config.toml
intermediate_size = 256
vocab_size = 5777
bias = "none"
learning_rate = 0.00367
lr_mult_up = 0.644
decay_fraction = 0.674
Each number is 500 + 25 x the weight over its row's rms, rounded and kept within 0 to 999. Layers, rows and columns count from 0. Numbers have three digits each. The size before them is the row's rms in percent of the matrix's.

# layer 8 attention query, 256x256, rms 0.152, rows 226-255, columns 64-127
090:463531493489482484494511521475462493484478483520549524556470527524513433537464503495536488516517503467482493524502474532480503434494495496522547498454512478521437512516470466510485467500486500
097:516490513547534489490483450458516474517503463512558521509501523506495504492521462514529543489489515475486527467514512515496480505465525465480492530515508502504466452480547517519475483521533542
096:457449483487506454460529534542511526498540478510481518485468484513468467501501483489511453485512520497474534479473473514516503512470472469539446522469497477575480494511452495533493497477552488
095:493471489518472459505479517469508528494479486517520473494497532527520514500472456508500454517485522532488522508456457536508490485535474478432487518475517479480489528510503476522502519531489514
089:439495502488470482492525518445503487472512477459492509477500540489482509494503523521493515456562474454523529535480470499489508503497487486489508507505557501513486423465500500511504502439528519
090:490496507458471511482479514497490528536499492497501509514494454513476455494519488516513446511554508529493527536480513530470507472532509459468476501519451469484481476494521491524477463455507522
088:458511492511551546515471476473490515461505514514504540478535525531523488493508483506543528497497502460542504475491500469500541536484527530461489553516533512455507519475530460500530497510490530
098:481491514498541501455527518485468501515544518481492535519472486489477497528492481462485535436534527564496533499521475477467545484469504506513508493529460482468478512488484500521483545536507524
089:496513482549511469454452470473537495512515522492468510508516477503510498518482455522463491502484475497493497500504500531522490545539521513542531548490518459529538491485473506508483490492556504
096:562469513523536493538446462517490488527487465440479519447473490449502555487451484521535573511517483508488505507466499519511497503494516486484483487529524488534507522485507535511497464521480492
094:503558498550478500486485515505506501537521465475524460484491479515562472513505493508478462486471490512480537506503557512555454484519496489512499462502491496476480526515510504463487493493473522
092:518520493491515488467522481507500507515510497526511452504481493517491526488504475466505478485489495495466498503501532476554519493490564462535485505492508511477514511570497523496504471488462480
091:489495495501510477521469455525540503511502542504521520500490495507531454515476452559499475442484525489499527449507485523472452496515535472551508534532526477481495491506457522502501512513533518
095:484464546540484488483493496476524500484510475458525506519499503476489507513504529475495498496485520509525488521479476514456487520498451474480545504483494492480485488519485463480500504495457480
097:481467546497497505509477466537521461492517470497513482513480513500476542460504481487481531508515479496529464544502505535516522469496500514472478497532517482555509474490470483493491458489496509
092:518511504465517498481469494482477506512508512522520503566511504483515471456493489509473439541452516531527447510524514502475458489523538480514538506526507468507510510451484532517524489469475548
096:493495529505499470510469482524531521461517453462549492490480511486476504486438506535510516514468492492523500495485467536549486509513485484517506520500462495507519492511485468482502447513489489
088:464481504477504495488517490528469502496515516512474512493418503503458508491493495461493414497575511504517519500504521510480483514530513519509466484455521490498492472508511457512469536509525495
088:438524464466500489487529526527542501490513496515468511504482511469459506524484501488509486501471511542474515532487511481554517508473494506530464466460496507518518460513498492510496536506537477
092:463523474455479512434489474490482542508511471529507470525545491518527490504470482577543521490526516489471446506537479493486532495482496494518467505509479461492539526544451476472503500570484496
094:489483524509439498532488529462490483461541494523526535516487496494508480523498485486473422509491494494507514580509520485487519487497455516500456485464484462532475507520475479486497492505516503
095:517490530492511525426514496453495505479499473574461484523493511489479461511541504514475513505506470483458499489513531474493491493475498454508469492544490516557475523488537535488509476465495499
088:496494490496494463513487489468476500463505511515513516491510468481523514494494513513493523486500475523489476543538537518467537518481497499462510548513503522480505531541490494498461465478483494
090:488502536505530477475484496485507475504506508490500523492514519502503538519510497532484542468461463557509496512525485512485504493520534523509524526481535507522519497504507467460471519526560474
093:542507525559519465510456499445483524468480471515498462492462525480489499504471510482522489480495536529505444504505462536487491499436466466512491478474489493512507503491499494487507460548450454
088:506556491531484532482498534479478555513490512496474492511512492523475475517507545481537485461506518490481518493504505469486500506476480516489501467469527493502492522482530491492507506512523485
093:439504537500477491513478484530500515502478456482485498513480532465495504524493566491534483506498542486525490532478522514519514502504530479496466505516532495503502452525466471504502459451471471
093:455514505462526493472463495529504518507555500458478507497521476483465509516515524532461537507460516486525480510485432478501503508515472495495500471505510497489543522486469508510524521500437491
084:500562464440456558503498472486495482499488493512473495583531541492522506502562524539485496501533510487476449507503504531528524504487514480469491467490496474538532471519461499505516508492483532
093:495504490493552537521519492444510502481483490474524522531524503445493498513523506527478548471519435526525463514524514489454483479503522479545475524526483485503502506462497537494486502512502487
# layer 8 attention key, 256x256, rms 0.147, rows 226-255, columns 64-127
091:479474499485536519467542532505491534490520494511478474518507507472504482507474514525472492480482459521499454531531455487512447478439513502475491490516504494521557495491503434469518512503499535
091:477449458483518483531501468509510493474489561477495459493490501480530466527547524469474519447473513528515483519462472497511497519507495490470520480512533503466503518489483515508494528486490517
094:514492509498489521490477469459500486479458505474503467522500484469524549508529508518480488545483546496482489520552504480487505490486544516513543494514510499454535512481534473502514502474507508
096:551524486493527519482493478509479491525502500456478500489518481508512476471514515509468493506478445533499468502548503510502507510525492489544488487507490491507447438535500479513510505501508510
089:508498493493497473543484493477522543512541468531507480536443465465510511482459487483511482507518486508483513510483513452512517507485511514489512486473510510488525532496496483531520491532535483
082:514503502472469502474507478501505473506462534502486457482536493535469501464500562496503531524493508480523506489523487512504483522482505495515521512541541516463496540509465482456535507501502486
090:511474508478483462491497483526563460508495492483509507508450506474491540519488520461469474503498511512493537500501519474452478464492491492545508476474516518528468505490509507517496501503467505
094:501493479475520495516495515524509459506487492519473500454497540466528511461490506528503471502478517473497492485477490483485526494559504512464484542497491462526548494498472527496520468472536525
090:514510519488482467503528513529489494469484475532462478478501524510470514515462546471518506547565478587529530481513519477494502524495531511515495501506492521480470524507555513450517492513490479
096:452538452489459476484536500494514511427476499505518464510516497516466468512525511474491493534504482525484478561477508500492491540502543464512542532540496473469502471475530499497521506499478484
090:485523504516554541516501456511510508526497488503465465515530485486512501521530537542498539513516464509485399442459509456485504474473486509481522559550482502483536448485516531528503523499495469
090:467515494487507543509535493512441484482514515521479471494518555500514491510557516510492512478492530494493475471493489527462485509507480537533516516505490509502493500435503504507520453546520499
088:499426452488467548508502482504476498496506477528447512549489502513472511518475545521518491495499484493471456530470485533562489574437508507456506504445501446500496529491557511501495534525480523
097:498489526487535490534526530491502523469476476492508449516540533494483501503521457502495520472526496514523495508509522498527497448494512522437471506490488519511466482466526470556471506509535477
094:471514528469533454481528499475500532483488531498495545526495543446547514542524493513495526478520543473508508480496476457474473501522500502516482504451492481481498508502487503508505522484512479
092:529502496524519537500501502504480523510450511493500507401498457545506510537506507516512559535513455506499528529514499543483535559499479487503515485514481487500486524533524527491486473549520451
094:543507505475526549509502502561494511494471525481487496513526516484559510500544491501501487453474450473493492521521497469493445518478510510527510492499490495472428502468511489533482540522446493
087:511546469509499461519496467506503462514518514495508485483519515517517520445495522513461492507464505519477574491499457510515511507497508485482525489536499528520499514534519478527524493515498506
094:509514518538492473502504507493491441460480513461535482503513499501522506511499520512501455449482527500501508479549520520502513548565523469493495515514502465523459554479482502473510473461506483
099:508445509466527551493522513520509482495470548467460480527445502511492502484516470483495541506471503476468455525509532472498491500518539451509502501518446507512508482481483492502480508488515521
093:474548531504565515502517512537567533517432505464468453493519506526518498469501558544439508519524503513476514477514467482510492499482533499473511463532521499491459497518556508506503487476481489
094:478511490524508562565506479540494498527504511467547495496491517489500515531479492468492515476506536494514532477492439504507550524493510502476483495469469520461533516459468461529435523545505479
087:478549522481470462496498521508510517511450489501478492528523555479520488512459512470494494504489496496503473498478496480487462453500502494503475498518532472584532482460504512502522503495508477
085:508471475509502489542507468502455493428490510516428471484479526489506504501531489481502484417544518543489542493518481463517473488514533478465499535478470475511455496470458499535527487483465500
090:461482499485485523500509531504508509489442467484529482511543476474515507521515531525486506529483483535498521546506568471536503538494527482465521490537479462541501473463544520482488534504502532
093:487491522525502505466500476507529498516521484494493503496494461480511518475512491482514469547506500519507500462549550493516525480502515512524499523519469487481512484509432516486517544515522498
090:525528525500449472486506505505491523497478493504557490504508525517501491518484484508470489492509500466459487451496480497511457501507486485520479500512518506478528536481480465466509524473490464
090:556507490529520523509461549486496497508502476493501530479459487490528522475438493471515491536518471500452499498473558519481482477494531467517511521533490492467506511495528494493517521528518517
085:475503537531503511521503514555511536518534524474500487496532499501522506506432484516462455455518545487488511455499520500472517537505507486523484536499497470497490528482471527547494495522510455
088:529518483479511454532471516550504533496503479542508497482495490508512505488494515500507491505522520486506510482466518458507518523496504524449522507479518473530484520538481476537467509507505519
# layer 8 attention value, 256x256, rms 0.172, rows 128-147, columns 64-127
099:466515507489485506503493440494540471482478498497515511485515512510550491487507521499478517534460493489503513460452473451513513479516457522505466486501540529520542479524481529487539536532483510
094:466481514476487513494544473520523476498494472438473531463505565494485509480510473503532506540465512485541492508508462499512522531517492537506493533565521503482464487445524485508461501496527510
098:484547510537504488517499501508525516497513565500489516502502512487541475491497456492498502533486555526489465483528518451479499494509454490505498488497513497480482514490485478491495501502506539
085:479482483502482479475477469459486497484517506462540474451489539494499510532473511494504498471542508507492476484508509540482518499514493540448494464502524478495508515533485521508537497473512521
089:512526487516474541520479501507483436497523492526457488499502494486531489490495527513467482523500490484525546502519530447497507496502467551555476515515543488499505582489496501508496491538495515
082:514443523451477525484519495457506507432525509511532475532524500519469450490498478495501521483528501507529535496490520518527503480536504445452519518495513525496515504473470518456503547483531471
087:446521533458516512483493448514549471506483502470539520485505488530502474519503521491513514513490468434506493491472469478467517489456480491514469485486526518481578496516463507484538497524481474
089:505489502520497485545516497506518493451475516503496477450481475504515495479541494508467532510481505520503540490503487525490515485469497499561480527499474508504516482533485507521485490516481524
095:502504462484478513541483491515468495457455513512472487507522456503457495514519490521517466455512512510470490479514478475519497486445496501457513436461480508507459454538529489538507445481509551
091:475489535508494543473581501491452500509510522489496502480456544479498476489516460489531511501513549495536499535505521501489519460456492452481503468494529519471495521464515469506487440481533492
099:478508464492512492529457488525537490485503547517531501497524437558539535497504494493539512494506474477508506514505475502520508518493499495523518541508475484502508505530509504463487504538543534
098:518505500529532480521524476535523479517468499513537499550533489514534539501490481489502446448554502494449502539520516498478538510582483504483542512481474454520486449482456510521481523508522492
091:481501443485482470530532532477524477487507493510504495485522504466476551514504473451518473464538470549505507479552462501463562536486497505528498507479504455522512494559510512506479467482510515
089:536513477498480483528490535509480504456474506507489455542496540466526484489484496547494522501516543534539506481479498490488489468512469502522489493473518464449465535521536492525527498494492505
091:514520520532517493478496510454510479517534503513554528549470511474450504545503462512487502505501501475550512522518557508477450506519512415435561572551489526508485470446468531477488522493536475
092:499517475498495509503513497473443499453513484530515493543475515526470514507483539529473515528577465472467499545511498525475502478547490442502525482487489479478526482476517468482516491509512493
090:466527476495485495538512509498475539505444530504463530492497527527491521469489523533494468501469549504466517491530482495479516516473505490500520519504492484504470499500501473520503491518514508
093:495448515493502466519501503486483511472477492498490525473503495498486517504486451545485500504504533518524500454505479521509472488522485562459497534498507490453470539477540512529529511541439520
102:530514517458477495493446491490510510487451511515448452495513449526516472492504534525490486472514504481505529495493486480506497496495494539491465518489493500497481486519471505520500501479480492
097:514524504530500510450514494469517483527525482508499535527523499496475530500528466514512533524516443460520476505441541512514488490555512491492505516537544497474531502475508477448505521492493465
# layer 8 attention output (transposed), 256x256, rms 0.146, rows 128-147, columns 64-127
098:480475506488463500485478466513549523511496528452561499472539498476511500477529491487528482514468466452534487477488486504518513490512514539516450535498532521516473536476529545492523475476501462
094:501493492470494476506520500519518551556519488489480476463489500455490487479501544503464518479506458473523468492512452468469515535493493505511489520548505450467497470516515477520468540487543488
110:529514498521555508473536477497512499471477502519477481501525498493549461493480486484475481568511498497520459491496503480568545459472554535494541500491540487502472498480476494511506499520515488
084:494516504482518495507464496522526541505521503512521472493492497510490506444506537512515505542503534508499516505513476535506445477518532520469475471485556468500491503499495469492555489526520521
086:499465502538471501525476520504511496472508501519571508509500495442516523517471494512501477494488488482530487489531520471527501502461508503533493493520510461509513510528513514490514432465495496
078:485508536487499494510528494501519512493495501499514502500532463458481519488515483531467485502481529520518482461483498536452453472528488518479509503521518509449435472499513461491516535471503526
077:512477541484452529471504527471535530485471521504517505475507525495537516470478475512510507496485514555478510520495491491530493493472500519528478517499501501484500505502561496528540492493543499
093:524497507507469512525503501527522546513514504456567482523529538514555489531484509460502504483508513428543501511452492505485540534483481501499535508511501525513497553491503502482517494497503489
106:468523481494479470516482530501516495480478506495469483520494490499532486487496444482506492532466486515500504489485517540497490522471500478514494480467467540494522525501492460534460473511458514
093:467501517464513455514495505460486483497525510535516476479509507503529503553458504539470547467479483513473501530480505494494507511500514458522532484476503485509481438485542478496558503498500536
100:542503453531505512478501521509515463497495531499509488564549507508508484499488487478552486539491505515474494460471490469465521519522516512509514526484507489502489502516494486494452519508463462
105:503494517508524482535468520510469532484448508470477515513466519493527544499518476481499501475495484510472501479535491499534507485483534482524474496535500469515487506474527466509440522527529482
091:502484485505508599491497528524514505529494518496513470486519497516500489527527519472508520443499500504505525530485473539477522501479461498508496470468487493501533492538477560526462514503469501
088:473498502492567501485495525506456457516498527495533501498490515524531460448478509490484452435513529491499506462546491491479483521459495539515510495488540485543497469530537519487518490503503523
091:465466522511528476501522510465489518524488494517483508540521489472452480530553478546499510479517488494506526517521506498473549486525481469506575492491439489500477497483472445503482512508521494
093:533494470479474571493543539511543473494522489516486482530526489453506525520481496522499499501518531466509504513487524509491490497524458494490510491521517508499534504472507476507523512489495516
094:530473464470491474477533520526509479515516542463439495520495529517504547509530483471477463494500535487530488470512512494500512530518490506469522524513503515498490528491539499564520497512500468
097:577515489499508487505531508501502508528485489494483467530507517478513529489500529495500488492474528536531520480473507507515497467486513511515487506443497532479486490531507481490447490498568501
110:522502484538524478465502494510440478483491499523505460489523480493488461500510481463481490512489525550542546497501526491488493475485485550493492456509504501501513488486480501511479541492484489
096:522530488488498494504472500508539481467556487550500507488501532502511489505523499530525462467504511471485514485540517537485517517495512464508518507512496494479497529533489506484486498498514543